From a checkpoint of a small transformer trained on Wikipedia.
Architecture: RMSNorm before each block, rotary positions, no biases in attention or MLP.
Each number is 128 + 24 x the weight over its row's rms, rounded and kept within 0 to 255. Layers, rows and columns count from 0. The size above them is the row's rms in percent of the matrix's.

# layer 4 MLP up, 320x128, rms 0.0595, rows 253-287, columns 0-63
size [ 93  95  98 109 106  90 102 113  98 108  84  89 117  92 101 102  96 102  96  98  98  99  99  94  91  93 115  91  89  91  94 104 105 103 102]
[[124 143 157 108 172 149 140 117 148 148 119 142 165 146  89 154  76 155 100 157 137 124 142 120 157 151  93 127 146 150 164 149 101 130 155 138 118 137 119 137 178  91 170  88 101 100 158 142 149 117 118 105 131 145 125 136 131 130 149 148 162 114 155 144]
 [133  80 128 125 137 110 112 126 146 128 130 118 129 106 114 150 144 146 138 137 181 112 168 107 125 141 110 157 114 132  94 131 118 173 136 101 168 101 133 106 110 159  93 153 114  96 144 136 121 146 148 153 196 133 124 101 164 105 111 154 130 155 108 157]
 [105 104 174 137 134 138 149 142 126 142 146 127 112 104 127 116 118 147  79 129  91 105 127 119 107 168 122 110 152 127 129 135 112 126 128 123 113 143 129 112 116 163 121 150 147 146 147  76 124 124 148 142 125 136 132 148 130 149 199 101 129 168 170 122]
 [123 127 164  93 115 163 115 151 147 180 134 114 128  92 149 134 125 170 121 133 125 135 135 139 165 176 109 110 119 132 146 139 118 144 143 123  96 108  89 114 153 110  86 127 150 121 120 115 102  89 158 118 125 131 115 105 146 114 154 135 169 128 129 115]
 [129 125  99  94 174 156  87 109 135 102 128 152 129 145 123 141 132 101 142 117 108 141 154 122 128 127  81 153 173 159 123 110 138 114 152 144 127 119 118 138 162 110 128 151 123 131 136 134 123  94 126 104 112 142 160 108 115 131 133 123 102 120 185  55]
 [109 116 139 139 141 171 145 169 154 123  96 136 137 126  69 137  78 114 100 145 135 108 141 137 114  91  89 160 119 114  81 135  55 181 165 139 128 132 131 142 151 157 125 111 112 124 131 172 128 152 144 117 124 128 135 131 142 141 161  96 104  90 140 117]
 [122 122  81 142 144 152 119 136 132 167 126 176 127 102 111 147 103 157 150  92  96 108 110 140 130 190 119 151 122 115 132 100 118 202 171 143 140  61 151 113 149 139 135 159 148 146 186 118 110 121 148  94 132 127 127 126 163 120 133 101 103 108 149 118]
 [103 145 137 135 107 116 126 110  98 108 130 128 139 117  95 109 193 146 139 110  91 126 145  94 138 146 165 146 103 131 101 119 142 130 144 114  87 159 178 148  75  85 108  96 112 118 112 102 156 108 140 161 112 185  99 108 117 142 154 166 168 113 156 127]
 [133 135  98 163 121  94 162 110 103 124 113 150 129 151 159 138 120 119 142 143 123 174  88 100  86 137 130 130 116  93 119 172 162 120 139 102 117 134 167 145 127 112 115 126 144 118  90 101 102 109 117 134 127 124 119 172 112 109  85 143  93 138  56 133]
 [166  83 124 184 112 149 125 138  99 132 155 123  97 114 143 101 151 122 156  85 114 132 134 170 158 115 100 140 129  98 110 121 126 150 128 143 110 111 115 103 131 136  55 118 126 111 162 147 120 106 103 175 154 151 113  83 116 115  96 112 177 139 104  97]
 [107 156  95 171 122 107 115 154 119  89 133 153 117 131 128  72 126  84 152 130 120 127 125 140 101 174 114 125 103 164 124 176 134 114 170 150 129 116 130 153 119 158 105 147 134 109 119 143 133 125 106 129 110 158 130 133  98  92 142 142 147 131 142 127]
 [138 109 143 158 102 156 119 124  82  69  88 119  87  87 127 137 164 148  96 134 121 145 113 151 112 138 110 116 134 111 140 145 160 116 142 114 136 140 130 137 134  72 120 137 145 100 129 174 114 112 138 149 101 161 141 136  96 135 111 105 136 128 139 121]
 [135 176 121 134 146 145 129  88 137  65 146 129 104  86 113 101 131 127  82 156 101 136 120 114 140 155 134 136 124 147  84  83 134 162 155 133 126 181 112 149 162 120 115 153 131 115 110 118 160 132 152  85 133 140 181 172 149  99 151 143 131 133 171 119]
 [145 133 144 118  93 144  90 137 142 121 171 166  83 117 161  68 130  98 122 112 126 130 132 147 111  90 130 102 159 133 114 148 133 124 115 118 121 154 149 127 146 106 117  86 132  95  70 117 122 119  87 150 102 118 116 148  88 145 166 125 101 122 101 136]
 [116 143 124 140 169 162 142 133 130 117 116 144 112  88  94 173 113 163  95 131  79 116 116 123 121 161 116 118 111 119 152  79 160 102 152 134 161 123 129 117 139 139 161 125  79 122 159 117 126 113 157 153 127 129 102 132 135  95 127 126 105 119 102 104]
 [121 135 115 101 173 164 135 126 154 120 119 172 135  70 106  99  84 142 137 104  66 152 122 111 128 150 162 153 140 147  77 110 144 124 149 132 135 130 142  88 126  92 119 122 167 114 176 145 140 113 130 114 128 124 185 123 122 151  82  99 131 126 130 110]
 [101 145 131 122 130 105 161 140 131 146 129 169 129 148  90 127 114 118 115  96 124 117 105 114 111  75  89 116 135  92 112 156 120 119 176 137  70 118 129 126 131 113 112 154 112 108 125 160  98 119 128  94 117 119 115 117 113 102 123 120 100  98 110 185]
 [139 149 143 196 147 171 151 132  91 135  96 180 134 170 147  76 108 116 124 138 141 145  93  91  91 115 122 108 124 140 104 125 151 127 131 126 162 173 130 108 134 130 125 143 108 116  98 153 135 100 102 126 117 122 125 106  99 143  82  79 136  94  99 133]
 [135 139 152 141  89 167 141 153 141 129 152 148  94 162 119 122 129 101 143  90 111 119 149 127 120 103 106 107 160 133 133 160 108 157 136  99 134  87 146 115 184 106 127 131 183 178  98 132 132 133 110  84 156 178 107 112 130 111 128 126 100 128 151 139]
 [156 127 148 128 117 126  97  93 102  86  98 100 139 121  92 114 116 181 146 167 134 145 130 108 144 104  86 144 110  96 119 155 134 146 105 143 147  96 147 143 130  90 129 179  86 109 145  96 121 115 146 129 137 100 176 125 149 105 157  97 118 150 120 148]
 [154 152 116 117 125 143 109 132 123 134 133 127 113 121 110 178 125 107 124 138 141 152 152 112 133 132 102 161 150 170 184  99 142 139  71 107 147 111 145 149 113  89 196  98 154 117 115  99  98 145 157 124 169 114 120 117 106 181 127 152 135  77 132 155]
 [109 149 138 164 122 136 103 109 127  78 146 117 115 125 148 119 116 102 119 150 102  97  85 167 170  99 163  98 167  85 128 169 131 126  95 134 132 127 113 141 118 134 137 187  95 146 111 126 173 149 110 145 171 155  96 112 127 131  86 138 117  94 137 160]
 [147 144 131 122  98  91  98 110 103 142 130  59 117 138  77 155 160  95 155 157 120 143 131 114 107  75 113 154 160 132 142 146 159  72 114  84 105 152 114 142  88  87 120 130 127  90  89 140 107 143 126  84 180 125  97 123  82 118 118 128 115  95 116 116]
 [111 127 144 126 141 170 124 143 121  80  87 126 106 147 140 141 109 156 110 129 146 127  95 169  91 132 113 121 126  91 143  98 145 146 162 116 136 163  89 106  74 104 104 151 127 148  77 106 112 140  72 138 136  90 127 166 155 102 127 109 130 121 143 162]
 [123 159 159  95 132  95 119 159 154 158 134 165 161 132 125 153  53 136  74 118 108  92 142 130 141 154 142 111 121 114 106 115 167 162 125 109 105 119 103 112 171 116 117 123  91 103 128 120  87 129  94 129 137 132 136 145 128 113 108 135 134 157 118 155]
 [141 156 147 143 147 114 135 126 195 130 166 140 183 115 125 129  92 144  87 121 133 154 148 131 143 129 174 157 141 163 117 144 133 118 164 113 152  99  89 114 155 128 111 129 100 129  96 109 141 125 114  97  92 117 123 121 150 111 161 111 123 108 119 156]
 [121 127 146 164 115  97 134 124 132 114 175 107 161  71 150 127 166 125  90  86 136 161 130 147 123 159 105 139 153 117 181 126  94 144 145 133 180 108 114 136 110 172 144 133 143 176 114 172 139 141 129 139  99 155 118 160 111 129 107 124 135 138 104 175]
 [155  87 151 157 114 151 105 197 147 118  95 143 140 147 180 147 145 154 167 162 122 128 134 121 100 154 100  98 128 120 132 121 116 142 147 137 198 126 123  98 134 117 141  98 162 129 167 165 125 174 114 121 154 121  71 111 152 172 144 121 136 116 127 134]
 [117  72 171 101 128 119 112 151 132 130 124  79  79 112 117  85 140  99 174  86 119 125 110 131 130 117 144 125 129 159 146 156 119 124 110  84 148 104 166 130  97  95 117 136 127 185 152 112 139 110 128 136 137  65 138 118  95 125 148 158 124 110  83  79]
 [141 137 124 144  98 151  80 127 147 125 106 141 101 148 113 126  96 141  90 143 112 140  78 146 102 142 141 125 115 167 140 123  99 122 168 135 136 165 138 146 188  97 136 125  96 128 132 123 138 139 133 124 105 131 101 140 124 118 141 171 152 118 128 146]
 [161 133 132  98 107 130 115 126 115 132 138 157 131 108 109 111 129 163 134  96 139 119 156 118 152 102  92  95 103 134  83 121 126 100 110 125 114 164 144 135 133 139 113  95 144 113 154 154 107 143 137 153 130 128 169 115 195 116 134 134  93 152 105 140]
 [157 160 135 142 124  85 145 170 121 160 115  99 140 104 145 108 130 143 154  79 130 156 143 129 115 111 118 111  96 158 137  88 145 116 114 133 123 136 161 118 116 164 110 141 124 103 150 160 134 162 121 126 148 105 134 106 153 125 105 114 138 110  98 123]
 [114 167 133  65 122 131 134 102 108 139 117  84 107 128  92 125 110 129 120 145 159 114 107 114  96 110 180 114 104 156 144 113  80 128 114 128 130 153  99 114 125  85 111  86 122  91 129 116 101 120 111 124 145 146 100 122 192 125 134 150 122 157  97 138]
 [ 98 136 133 124 129 139 162 123  97 131 109 133 124 116 112 137 143 140 114 112 125 119 117 133 151  99 130 123  98 124 120  96 127 183 105 105 108 152 136  70 122 132 108  75 140  81 131  90 139 126 138 212 129 126 126 108 132  87 129 140  87 164 135 130]
 [130 145 135 141 102 100 114  73 103 115 129  77 153 116  87 175 152 129 148  93 121  87 113 101 122  91 140 159 164 109 114 140 112 115 128 126 100 156 132 171 144 117 112 148 108  98  68 116 134 105 154 146 172 120 118 157 143 128 146 115 120 105 150 146]]
# layer 4 MLP down (transposed), 320x128, rms 0.0594, rows 253-287, columns 0-63
size [ 91  99  99 108 103  90 102 114  95 107  85  88 112  93  96  98  94 103  93  93  96 100  95  94  90  95 114  95  95 101  97 105 104 104 103]
[[110 148 148 159 136 137 125 137 142 130 142 158 136 116 117 128 122 195 153 180 127  96 131 122 132 168 146 159 176 159  80 134 108 171 145 173  90 161 122 208 113 101 158 106 110 106 121 135  97 121  95 133 140 112 103 119 102 145 152 126 134 100 121 169]
 [137 130 111 173 149 122 147 111 142 125 140 133 129  81 119 126 140 134 104 111 130 165 130 101 143 158  96 117 134  75 107 136 142 148 130 118 172 149 133  98 205 142 112 127  98 146 104 122 169 125 112  77  95  97 134  88 111 144 133 137 125 156 158 122]
 [106  84 113  98 123 100  91 129 164 164 182 119 126  83 144 142 104 138 148 187 150  91 174 122 130 127 119 174 150 127 140 104 165 126 135 143 141 122 112 117 146 139 136 111 111 132 102 165 120 134 139 157 146 120 113 104 104  93 110 159 131 121 137 142]
 [147 130 151  80  98 163 153 112 143 159 135 116 109 145 134 132 150 161 115 167 116 118 124 194 166 114 125 128 177  87 130 159 172 161 114 115 121 136 151  95 103 136 116 144 119 119  96 171  96 136 177 146 134 143 146 132 121 129  75 122 133  73 109 125]
 [144 167 137 147 171 132  82 138  90 135 159 114 147 147 139 163 114 160 137  89 131 150 124 125 119 149 126 199 117 139 138 108  84 134 132 133 116 131 144 113 165 120 155 110 118 154 135 141 105 115 116 119 158 169 129 167 131  95 138 112 138  77 121 127]
 [123  97 135 149 104 150 107 136 151 114 128 118 141 141 109 149 161 120 112  92 122 140 114 220 102 141 136 159 152 147 162 115 147 107 102 139 133 120 100 130 103 139  87 145 148 113 138 115 127 120  86 142 152 156 135 145 138 145 102 128 120 160 175 133]
 [145 138 174 105 134 124 145  87 132 138 123 128 114 141 182 128 119 133  52 127 140 149 126 142 134 132  77 128 131 124  96 153 145 162 140 144 105 172 138 115 104 145 132 110 133  83  85 109 148 153 136 148 103 149 129 189 122 137 136 141 122 164  93 158]
 [122  85 134  93 128 115 102 126 163 143 121 124 139 100 137  92 106 164 160 111 102  76 147 157  96 163 146 137 114 111 128 117 118 156 128 120 158 151  91 140 117 131 102 137 148 118 120 120 124 103  91 141 136 140 168  68 136 131 117 189 126 122 112 133]
 [145 161 132 103 199 140 147 145 151 145 166 131 100 102 134  79 103 146 164 120 120 123 135 125 102 174 151 132 144 150 141 150 104 172 154 134 133 138 152 131 110 168 111 155 164 115 138 104  89  93 121 136 122 148 121 138 135 134 170 109 120 101 112 147]
 [104 118 194 100 121 140 111 116 129 171 137 146 124 145 126  93 133  98 101 156 114 115  91 136 138 111 121  86 160 147 121 134 124 105 164 116 128 117 106 170 109 115 122 161 141 105 147  94 143 115 119 102 104 132 114 129 111 124  79 169 125 136 100 148]
 [130 163 143 135 137 130 115 144 154 110 145 105 164  97 104 117 141 177 137 130 107 104 123 158  94 124 126 180 173 147 103 103 139 115 161 113 139 151 170 160 128 123 110 111 108  96 109 117 116 111 154 163 132 180 111 126 136 154 150 164 173 165 124 141]
 [148 141 161 160 142 117 131  95 100 113 108 146 107  85  91 110 164 140 128 134  93 106 105 139 122 101 136 115 113  96 142 127 155 148 110 118 143 161  61 121 145 126 102 148 121 112  97 144 166  82 131 135 117 158 138 166 135  98  82 111 137 151 119 103]
 [130 107 167 110 110 115 119 168 176 120 149 163 131  91  95 140 167 149 153 159 164 120 140  94  97 113 163 117 104 143 125 144 151  86 150 125 141 158 141 148 110 116 134 119 131 152 142 142 106 125 110 151 129 113  91 107 124 137 149 161 145 156 115 148]
 [132  55 101 134  78 107 124 138 119 133 122  88 107  86 111 158 165 136 121 116 179 119 151  94 151 129 113 127 118 129 153 104 131 109 156 126 130 145 133 138 149 141 144 135 139 117 141 142 121  94 122 129 149 145  70 120 100 171 165 137 125 125 120 142]
 [160 149 105  79  95 132 156  94 118 146  95 130 249 128 125 165 165 142 172 106 126 133 131 132 144 112  90 118 104 153 102  89 126 149 153 119 149 117 173 105  99 119 147 118 115 123 120 152 156 102 138 135 147 118  85 136 102 108 124 109 110 104 102 127]
 [ 99 163 144 139 154  82 122 165 131 147 128 143 139  81 120 140 119 127 159 131 186 154 155 110 182 144 129  91  86 118 121 138 146 160 120 120 122 143 136 139 124 176 136  97  91 163 159 127  96 152 134 138 116 101 148 181 140 163  92 128 128 159 153 126]
 [ 95 158 138 138 165 128 124  99 124  90 115 135 107 133 122 124 105 136  60 153  92 153 128 105 164 190 146 123 127 115 143 150 105 121  82 137 115 120 102 140 136 140 103 133 123  96 116  80  87 153 169 129 200 173 117 177 157 133 137 147 184 141 102 135]
 [147 120 117  94  99 155 128 146 127 128 132 135  98  97 144  85 108 106 113 162  80 121 176 156 144  93 136 149 169 100 136 138 112 118 144  80 130 124 125 119 149 141 178  91 133 128 110 139 118 177 111 163 117 130 106  95 138 163 148 135  99 135  84 133]
 [112  91 133 138 128 117 156 118 188 101 134 161 133  89 108 127  96  97 145 129  83 138 156  74 143 127  63 127 109  98 116 121 131 134 160 133 111 113 133 114 159 110 176 108 160 140 140 138 110 121 125 104 158 130 141 109 172 123 116  82 108 106 130 144]
 [103 142 148 117 116 118 118 139 147 134 131 123 154 174 134 135 111 157 126  91 166 150 144 125 143 113 153 107 100 148 143 101 163 134 133 120 132 124 142 123 107  95  77  84 141 174 116 138  92 100 152 123  97 115  87 112 122 108 185 157 104 131 130 151]
 [148 157 106 136 122 116 117 130 161 147 103 141 173  93 106 125 134 144 145 117 104 122 118 160  90  94 151  92 125  97 132 137 189 149 142 131 110 101 151 120 123 168 142 126  92  98 139 116 104 153 139 117 115  89  78 146 149 125 107  99 131 180 131 120]
 [124 122 114 121 144 176 144 122 125  98 148 155 113 116 112  83 155 153 121 125 138 116 140 102 135 137  99 146 141 143 124 140 123 137 182 114 158  87 179  57 141 122 143 110 186 138 189 134 130 123  98 162  81  47 125 119 155 154 103 116  80 150 120 121]
 [116 129 130 128  99 115 111 141 151 160 125 163 119 137 205 160 112 139 150 148 134 119 171 116 122 129 135 147 119 134  78 132 145 109 141  93  99 102 123 146 109 156 130  73 102 154  99 119 134 163 139  91  86  69 159 124 118 147  84 116 136 129 114  91]
 [131  93 132 133 126 111 117  93  85 114 166 166 100 114  87 110 109 154  94 143 106 120 162 145 146 166 132 175 102  99 141  82 151  86 117 134 113 163 136 170 155 141 101 138 129 117 148 108 134  95 127 123 151 104 147 151 124 102  91 129 103 173 125 111]
 [115 128 124 118 120 124 134 144 139 110 147  92 126 126 139  88 184 106 153 141 116 158 119  83 139 127 130 143 169  86 154 166 102 128 122 138 150  96 110 124 104 127 153 129 147 110 108 151 113 160 206 136 142 175 124 118 160 127 124 201 154 138 136 112]
 [113 151 153 138 114  81 138 102 139 147 116 129 107 111 128 127  92 122 124 188 171 105 123 100 118 105 113  53 144 133 116 154 110 100  98 160 140 144 148 160 131 124 116 133 128  92 137 114 111 116 175 108  95 127 142 162 153 123 117  73 117 108 102 104]
 [112 141  86 162 132 101 128 109 121  99 121 127 127 161 141 151 167 114 119  92 110 138 165 184 150 146 156 110 141 124 137 126 108 142 158 120 145 187 116 158  92 116 110 106 134 170 126 109 134 169 136 147  90 152 109 143 148  96 128 105 161 149 105 126]
 [154 125  94  77  96 134 148 170 159 116 153 134 124 151 117 131 124 130 169  72  85 135 129  97 102  97 145 170 102 112 193 121 110 128 178 109 125 140 129 127 145 155 135 102 126 117  93 131 105 141 115  97 190 100 123 108 104 133 147 145 168 102 144 135]
 [ 94 124 128 143 136 141 157 164 120 150 140 128 112 121 135 111 108 116 145 142 130 123 125  29 156  96 132 106 126 153 120 128 101 151 165  94 133 144 160 176 120 162 122 120 131 152 127 118 143 103 126 122 119 105 159  60 108 100 156 156 151 152  95 163]
 [105 151 115 110 137 140 130  99 106 110 159 108 140 119 130 120 163 120 107 129  63 104 159  96 144 130 161 114 134 118  86 150 125 142 175  74 108  87 141 151 149 134  99 122 121  93 115 114 162 122 105 108 117 138  98 131 110  89 126  84  56 139 108  99]
 [129 155 132 130 106 149 137 124 161 122 127 129  84 155 175 103  57 151 120 127  87  92 143 110  99 122 141 131  99 108 100 130 141 141 124 158 119 119 136 131 144 137 139 133  90  83 176 113 124 129 108 123 128 112 130 145 138 147 126 130 116 161  99 121]
 [110 123 112 162 147 101 161 145 123  98  96 155 120 107 144 149 119 116 108 114 126 155 102 105 158 139 106 122 126  97 132 142 134  89 112 151  87 142 152 127  90 120 121 101 105 178  80 112 141 171 166 164 138 157 143 110 137 136 139 191 157 112 111 136]
 [110 159 127 138 105 142 135  91 112  72 141 110 164 128 141 146 126 149 162 146 112 139 137 129 128 103 167 175 122 106 127 145 135 145 107 141 104 143 115  82 121 106 141 126 155 135 129 191 128  94  97 130 119 137 146 142 128 145 133 127  94 132 110 108]
 [ 84 131 151 109 127 157 155 153 132 133 101  87 111 147  98 142 123 142 154 149 122 145 140  98 129 127  79 144 144 139 170 139 124 115 125  79 117 132 162 131 176 123 134 123 121 144 157 170 156 126 142 157 105 129 175  97 143 128 118 131 177 149 104 116]
 [134 136 106 122 131 131 123 137  96 112 152 148 139  95 128 144 141 117 120 123 115 120 120 128 174  92 184 140 121 138 126 151 142 130 116 131 111 115 117 143 108 167 118 104 111 157 162 157 144 126 145 108 131  74 135 107 139 142 154 117  74 144 125 141]]
# layer 4 MLP gate, 320x128, rms 0.0635, rows 254-288, columns 0-63
size [ 93 103 107 103  84 104 111  92 115  80  90 112  91 101 108  92  97  96  88  98  97  95 104  93  91 135 100  89  91  98 107 104 105 100  98]
[[135 133 178 129 130 139 164 154 113 114 134 191 127 128 161 132 119 116 133  71 138  97 135 122 105 126 152 122 131 180 129 120 128 115 118 131 156 128 130  84  88  91 117 105 122 105 123 125 107 124 153 136 104 128 137 142 119 117 116 105 108 106 156 147]
 [160  98 122  68 102 171 119 100 129 130 123 119 147 107 145 142 126 180 111 121  87  76 117  95 103 141 178 106  90 124 171 109 109 168 140 161 139 119 168 106 155 105 130  94 146 121 115  97 133 148 110 152 154  79 164 112  81 127 136 113 139 153 143 134]
 [129 107 127  75 125 120 134 139 114 141 105 112 119 137 152 136 148 111 123 142 149 107 153 118 116 126 169 144  91 155 122  69 152 108 105 132 136 159 136 156 136 159  79 114 109 115 144 160 135 120 154 143 135 132 113  89 109 125 144 176 141 150 122 132]
 [169 132 111 111 142 142 108 116 125 145  84 133 154 162 120 102 150 132 110  78 109 113 152 107 123 151  64  87 140 117 132 139 162 116 118 126 142 126 127  96 139 186 111 112 148 134 161 130 141 117  81 166 139 131 149 111 155 114  81 123 131 175 100 108]
 [115 166 123 112 140  89 123  96 131 174 148 150 138 122 158 132 100 109 168 147 128 113 127 110 132 116 161  78 139 155 162 151 136  56 120 147 135 149 139 132 128 107 156 122 146 131 122  93 138 142 147 115 112 137 110  96 119 109 119 169 156 135  99 155]
 [149 128  93 102 110 155 177 141 142 144 104 134 124 202 152  90 141 129 118 141 115  99 136 123  89 124 145 147 148 142 126 144 108 106 159 148 130 120 168  97 137  82 116 112 113 180 159 104 173 108 135 125 138 119 118 114 141 133 145 137  94 107 175 147]
 [159 144 128  60 100 121 137 128 110 107 109 144 104 100 122 121 120 150 137 169 123 150 163 129 158  98 129 121  93 127 119 107 126  81 105 126 102 142 134 158 140 146 132 106 125 128 123 138 140 129 151  90 120 100 152 145 131  99 143 134 125 159 118 144]
 [110  71  97 109 109 167 141  89 141 142 164 135 168  84  77 144 140 129 152 103 132 132 145 155 141 167 127 138 152 120 128 103 131 201 128 132 139 101  83 121 125 138 114 127 121 135 105 118  81 159 148 107 133 128 138 148 135 102 121  89  91 123 128 142]
 [ 78  90 183  90 144 118 101 105 140 146  95 144 112 117 153  87 149 105 128 125 121 102 104 157 129 108 133  89 122 128  99 128 108 134 139 166 157 151 100 156 105 133 150 124 138 120 150 114 113 122 106 113 130 129 157 156  87 101 111 148 155 126 115 122]
 [115 155 179  96  74 140  95 100 124 146 152 156 129 145 117 118 167 104 144 112 153 144 146 143 107 125 144  93 166 162 117  97  93  87 121 112 112 111  77 113 106  82 151 120  93 123 171 149 121 153  94 127  98 123 111 151  98 143 124 132 149 113 107 128]
 [133 142 122 107 124  99 140 117 127 135  91 134 156 186 103  85  81 147 119 113 119 124 148 108 161  96 110 155 140  88 164  77 124 124 134 146 130  80 127 158 123 156 132  96 139 148 129  97 145 102 109 135 157 106 156 160 122 131  97 163 151 154 117 135]
 [137 142 139 115 121 120 159 105 145 148 186 172 139 130 138 128 155 138 114  89 101 133 141 103 152 147 151 125 118 107 105  93 136 129 118 178 130 102 119 117 160 165 112 141 133 151 110 110 127 131 164 187  97 165 128 117 130 101  91 157 163 165 137 113]
 [135 125  87 170 149 120 105 109 107 100  94 102 127 135  89 152 141 129 146 120 122 105 111 110 132 152 105 149 115 164 152 129 102 113 130 177 162 143 133 107 167 144 141  94  99 121 123 151 135 114 145 112 115 169  82 134 136 115  94 143 145 111 114 140]
 [149 140 137 103 126 131 128  92 131 111 127 105 125 113 159  99 152 118 150 128 138 126 141 124 150 104 115 141 118  86  95 160 117 100 120 108 111 193 118 110  99 147 117 123 121 101 151 108 140 104 133 170  90 120 133 123 107 108 151 116 120 115 157 153]
 [123 135 125 115 130 175 124 129 138 125 137 132 123 103 106 124 153 157 138  84  69 153 146 128  94 150 149 124 148  88  88 124 113 117 111 120 139 127 130  69 154 108  93 118 182 114 168 148 132 124 107 124 137 154 147 124  84 128  97 111 171 105 116 120]
 [141 105 133 132 106 125 130 120  77 124 113  86 115 130 135 119 155 111 151  94 127  78 126 111 107  75 133 121 140  94 122 209 118 140 148 132 152  99 187 142 115 111 102 194 156 156 115 121 106 127 170 128 139 112 114  94 137 125 107 134 150 124 133 115]
 [149 173 124 141  97 106 141 145 159 108 183 108 146 131 114 147 175 143 128  77 127 138 101 140 143 150 155 155 144 142 159 127 149 147 108  98 151 117 109 124 116  84 102 130 117 147 112  75 144 101 121 125 141 146 130  99 125  86 140 113  97 120 106 132]
 [166 141 160 152  88 132  90 129 145 123 106 141 108 166 146 110 124 171 117 106 100 160 139 124  82 120  80  91 129 133 136 156  87 102 126 131 135 118 120 145 191  97 109 150 168 178 130 152 115 135 114 134 156 162  91 120 145 114 111 124 128  94 131 128]
 [165 140 136 124 123  73 114 121  68 135 149 100 117 148 122 127 110 192 106 159 124 138 130 100 127 128 148 161 141 129 102 125 116 182 118 119 144 133 137 118 117 119 152 127 128 178 124 116 144 133 163  95 101 118 160  69 135 104 201 100 133 136 107 145]
 [ 90 109 126 158 212 155 149 101 135 119 113 141 110 144 107  96 149 154 128 139 103 100 127 137 155 123  79 136  91 107  92 138 143 145 126 159 142 152 142 144 113 125 124 105 123 169 120  84 118 106 149 142  87 151 133 169 131 124  98 179 105 165 101 104]
 [147 110 133 171 122  88  94 142 123 169 171 140 141  90 127  87 141 116  73 119 142  96 149 127 130 122 178 132 146  99 160 118 106  92 110  76 129  81 113 108 143 127 109 127 123 147 116 111 135 156 130 150 102 123 103 106 126 102 186 129 154 134 119 136]
 [134 114 156 135 118  82 120  82 124 132 123 129 130 182 119 140 168 120 114 146 113 150 114 109  90 108 136 168 168 130  93 128 153 134 126 131 135 156 161 148 112 146 149 104 133 125  78 144 105 113 114 166 103 112 150 128 135 151  97 111  67 155 126 103]
 [141 108 121 122 108 118 125  98 101 130 177 128 123 129 116 117 161 140 112 125 108 152 155 101 178 143 132 131 113 128 129 103 145 109  85 127 110 111 153 137 150 133 111 136 157 104 182 118 122  82 138 125 159 165 159 134  99 125  77 138 128 140 124  68]
 [131 115 141 121 128 110 164 131 109 124 152 122 139 174 148 118 132 101 137 155 122 129 145 148 140 113 159 178 172 128 127  83 109  93 127 134 144 110 141 162 158 148 137 143 109 187  97 115 103 128 164 146 140 159  53 156  83 170 146 119 132 140 148 139]
 [149 123  99 142 122 145 101 118 163  93 176 107 122 153 106 103 151 153 120  74 124 167 153 135 147 147 165 181 111 134 134  91 134 129 135 101 131  92  91  86 108 135 116 116 113 155 100 123 137 123  71 140 121 122 122 105 132 152 163 146 136 136 157 119]
 [147  96 119 127 113 141  97 124 121 144 146 119 105 199 114 121 128 155 138 121 120  97 126 114 103 102  96 128 135 108 144 117 113 134  71 124  78 133 148 108 174 125 123 140 152 130 134 109 133  98 160 148 129 120 131 126 101 103 146 144 153 149 121 110]
 [160 163 123 128  93 119 116 106 131 198 176  91 111 142  96 121 136 104 103  88 170 118 140 136 146  87 202 147 145 108 155 129 104 119 107 123 101  82  77 111 124 138  95 193 119 129  92 140 147 137 132  96 168 127 119 109 113 137 114 141 125 113 146 113]
 [119  70 171 129 123 144 125 152 120 108 105  92  82 118 128  94 135  84 185  81 124 131 111 129 129 126 135 121 132 188 122 164 134 115 108  88 122 133 160 135 101 109 111 131 134 176 159 125 151  88 110 142 147  61 137 127  83 133 150 143 140 114  85 103]
 [129 172  97 144  77 164 106 130 161 138 139  97 115 138 123 137 109 157 115 129  98 138 127 140 156 120  99 123 128 125 134 112 107 122 140 155 117 149 109 131 114 116 153 130 135 138 165 141 166 136 122 125 149 151 133 114 146 165 140 152 167 173  87 112]
 [114 136 138 121 130 146  95 113  75 143 115 132 140 118 158  80 120 111 151 131 153 110 114 116 156  86 133 107 141  91 125 110  79 119 122 131 140 145 124 156 145 128 120 124 129  99 134 155 138 137 109 142 158  95 172 129 110  92 119 117 139  88 160 135]
 [151  96  93 130 125 143 119 160 136 106 158 110 157 150  73 129 123 147 142  93 122 127 124 137 148 115 132 140  96 159 146 122 139 150 109 150  92 103 132  94 140 125  95 105 132 130 130 115 188 148 140 132 143 109  83 145 114 127 159 147 151 112 106 133]
 [114 133 116  89 146 142  95 111 136 170 133 125 128 117  76 101 114  97 133 190 111 101  72 117 121  92 144 137 145 140 129 170  86 105 176 139 136 128  78 155 139 146 130 150 102 126 128 148 151  63 109  81 133 130 127 149 151 105 113 118  84 106 146 163]
 [128 110  86 119  86 175 158 182 129 130 138 159 114 148 156 108 109 136 149 133  91 123 140 138 145  77 132 126  89 136 124 109 152 125 141 125 145 143 150 120 129 120 178 110 176 182 165 186 182 145 108 156 101 117 137 115 140 133 146 155 156 130 124 130]
 [130 116 121 132 130 135 130 156 136  92 103 142  96  86 116 138 105 175 172 138 153 130 129 133 138 126 123 123  85 127  74 103 108 111 115 114 149 102 161 146 189 186 111 140 158 165 161 133 138 165  87 163 130 152 120 118 132 146 169 134 155 164 101 111]
 [117 117 115 160 131 108 134 148 124  60 140 103 120 148 143 137 107 138 148 193 132 104 142 124 125  83 148 102 125 143 110  89 138 101 137 148 106 146 109 136 124 100 146 118 140 124 169  94  96 105 121 122 117 118 158 103  97 142 134 137  95 137 161 117]]